Each number is 500 + 50 x the weight over its row's rms, rounded and kept within 0 to 999. Layers, rows and columns count from 0. Numbers have three digits each. The size before them is the row's rms in percent of the matrix's.

# v: layer 3 attention value, 96x96, rms 0.201, rows 84-95, columns 64-95
# o: layer 3 attention output (transposed), 96x96, rms 0.172, rows 84-95, columns 64-95
# up: layer 3 MLP up, 384x96, rms 0.204, rows 0-24, columns 64-95
# down: layer 3 MLP down (transposed), 384x96, rms 0.185, rows 0-23, columns 64-95
v84 113:537461550536533530393558557422549456537444473469491421402439511526417564437511446459522519450587
o84 107:552446526475493567537492461549494543512510492532588485517489417555463485544455509488508575550421
v85 122:553503492545448411517477521475476476542482473403449525487412509479563607452492508418533475521492
o85 106:456506573502457549516493451543529550500530494464545504571516479494432548513541486508549451557490
v86 122:508525442539464471585472468504515544448443435499534451535383577607485499572527473628457451511468
o86 119:432432541462507424410524519524557546501448568564492527523562423383621436527571506435519586487542
v87 125:484615462601422458549532483425503470440504526491554481494380503620490587431529512460490444515527
o87 114:461423477462469485504519447512579609537533500476508544468519382445433496485502426468597503496527
v88 114:533524489554490588497572546522453470468466498474495477431588508454490466562560477448515523470570
o88 109:515524496462452474477484457533453564473553497511596517567497463472439459422475466525408544509519
v89 116:437568449577498573450455524483524500461549479594528445456470517572536515492571515521409438454455
o89 108:590471491586613495553555545542522513505418450377485626504479458463506517454476408535506495461454
v90 115:612460482452600470595522448486446545485462461448532506577452491491511675527540427464468552516511
o90 111:502481440521493517378504466524601443517535589575425427544550515426495516524548648477549476521479
v91 103:549491584543563539479519527489397503558475469508507547548601496557486417511488412433487491425516
o91 099:481555423453504427449371484478557518470465533561447463548563425539465521379472484479524503555500
v92 118:505523499468592473468510428371456435493363551463539539504504415570499521488492397523499551469506
o92 112:534527477517446557508444468459568507381576426588397478527493523443451490444510493561535493375504
v93 119:574536500479612475442575474464544412451513582448582465472384553543514457451418407493451443511448
o93 111:472523559477514519517567472528556537574546529561530453520485491440463468582537480533558510509507
v94 106:500559469546485419552491548559410453533497630566563602368566476518515435524527553427464534515482
o94 109:512419474536452521487473451468517465506497349480525459570534555507493494352534431566554499552503
v95 117:504410423461525496514549522551541528511564504467576581479584498439498551463512584507584473454483
o95 115:494502503530475530480535456447451463535571478571568494485473504629516556551463453535486568527580
up0 113:523539539574491466478518513495504594482538610451442519464547405562454501475487527495581491453508
down0 104:555484527468544418486438544496496545623436464492514524571460581420598409504450520468448473556389
up1 077:521456494499473516519567586461504553480506423416469380497524440587512555398529500576499490492452
down1 092:520443498482468525575368480498486497527526420443438432469484533479444501513441528524637496536577
up2 139:505475452589449590421572378460486530414604479457501487543503521438428534526522443457471476542556
down2 107:502502535611472393476425460545544509497536603505492499557528483562417527476435514568406519542491
up3 103:489565592480494433490488494458483547486481470510546550516479517477413483410449513512516552562407
down3 093:494503537498525443497541536485494505514496551535455576417534409473445487578508475554478534476402
up4 084:585528482494466496543420617509539412553443368485539450504531500517504522370473523584442430443504
down4 092:490469559544455462473450459528545532461529534506477448454530459493451492429461543516579531470451
up5 099:440576428442483470495405512536496477477577527552541439533491411538510523461579549561439524494502
down5 096:358487396587591507503502511558405433566465570463541512435486532580500515522544500477548517504497
up6 084:496462457468490477364478518559512459537480600481561491450499484473551497455609454472464444580523
down6 089:446583567455469470568545461513398505473576484479439488474468499420429409502464509458499550596446
up7 104:492660569491541436555507444539506569515638449414440507461485505489442428494504420493496595456505
down7 104:386388359554461511515496619447476422500514539530502502484459495506514443554514455449460456495532
up8 088:516456497486458515520557519471588457561387420466495539567554471519564497468465524478457562466487
down8 087:434485526523502579498440560450495504518474460432451557543445505577580576499459528511485522502525
up9 120:462484624492467508532501476526531516558452498557470556548529443467399459502447503481426497444529
down9 121:538489456508491499433570441485521435447543445520469504420529398497489423476548484590489485555545
up10 120:472464515528554403501441493416425409563503606499410511466446584508544484418437498558462375415433
down10 114:531448560477476421505545496476563497504521499529456538565453519490315474472550418458515425478498
up11 121:522469470619469427485472492487502557467480451538513464525546422572427574479543553513572442529541
down11 111:465484465533559585540488548505496418561407525482490425562497525425508466525468416525477517509474
up12 094:454505551541510519567500437498488521439552431486488445537427600509527512573519488488571396485513
down12 092:510500451431524386447535452501473573489559487534424512498502560390464515383503549590504577512461
up13 101:513587474471508404448513489525550500457474471507456471519498411552434543484550583458573599503520
down13 102:543478527436462429548503542613496560502539493517511501553414535390592440497520466540520535489575
up14 098:510409477424492540570502493555526500565585427523496483511575456431455467608468479489474471466495
down14 083:510509528572425429537442564530503486504486532420509465515561505604512488443463563374529436554450
up15 085:530397457408473581562445524484521554543572494503479391533487506590514469507580587479547502446545
down15 077:527462517528491463467493511595491497421502549541460480608505527504516561549509528632469512611436
up16 091:613562508462387495515500508487548550456566474542504484436378527524558531459524480545475439527475
down16 087:560465343566514508526521465452445527572428490397535523552577546451501461405528547434613513464449
up17 102:464513514516497429428464525451497475474513550424513544436454501475476464461440436559468459525502
down17 101:475538514440457506462485418558550491502470548611445496609525569531458527519476524502518511511472
up18 095:567485411489537464568556463540462484464529546472533466465513501535566473465545471578472450496494
down18 097:467487540510537393555556522462475519489480514463469437462422402455472402436670507507544468482555
up19 097:469472446505548529540498450468436466518579498533612551520598481496485495616394559558525488427537
down19 095:472485494539507438481518418485485430402496499494502621467444500458532452516462553493495467504469
up20 116:434539424419575475515453508420499506571555557592526535401456431493506444475481506525493512431390
down20 115:490440480488432453525550422476660526510521516456518438477513416613553552497491475564481490549601
up21 104:466476477567356450448469465553539475519557426484403418571530500457550454468482552480479549502571
down21 105:480526439465516412483576516463518470497578459433579457483437518557452423478592441555449576495436
up22 145:451555442484417483478463454476508489522593635575487529405506496479500464425519542503437440498459
down22 117:459452560454502559498565544560551556454506447496498484477554501584561456382563415535567543592522
up23 087:457526490490459447593516476525437550510462552452506535499480402492538617520511489525538462491437
down23 084:475492484539450460405483460468531542583499538473507503423564520493529508543512531411551531540499
up24 111:484518556444551551448534478517521545437483461587555524503555425493460497517449517524531580473463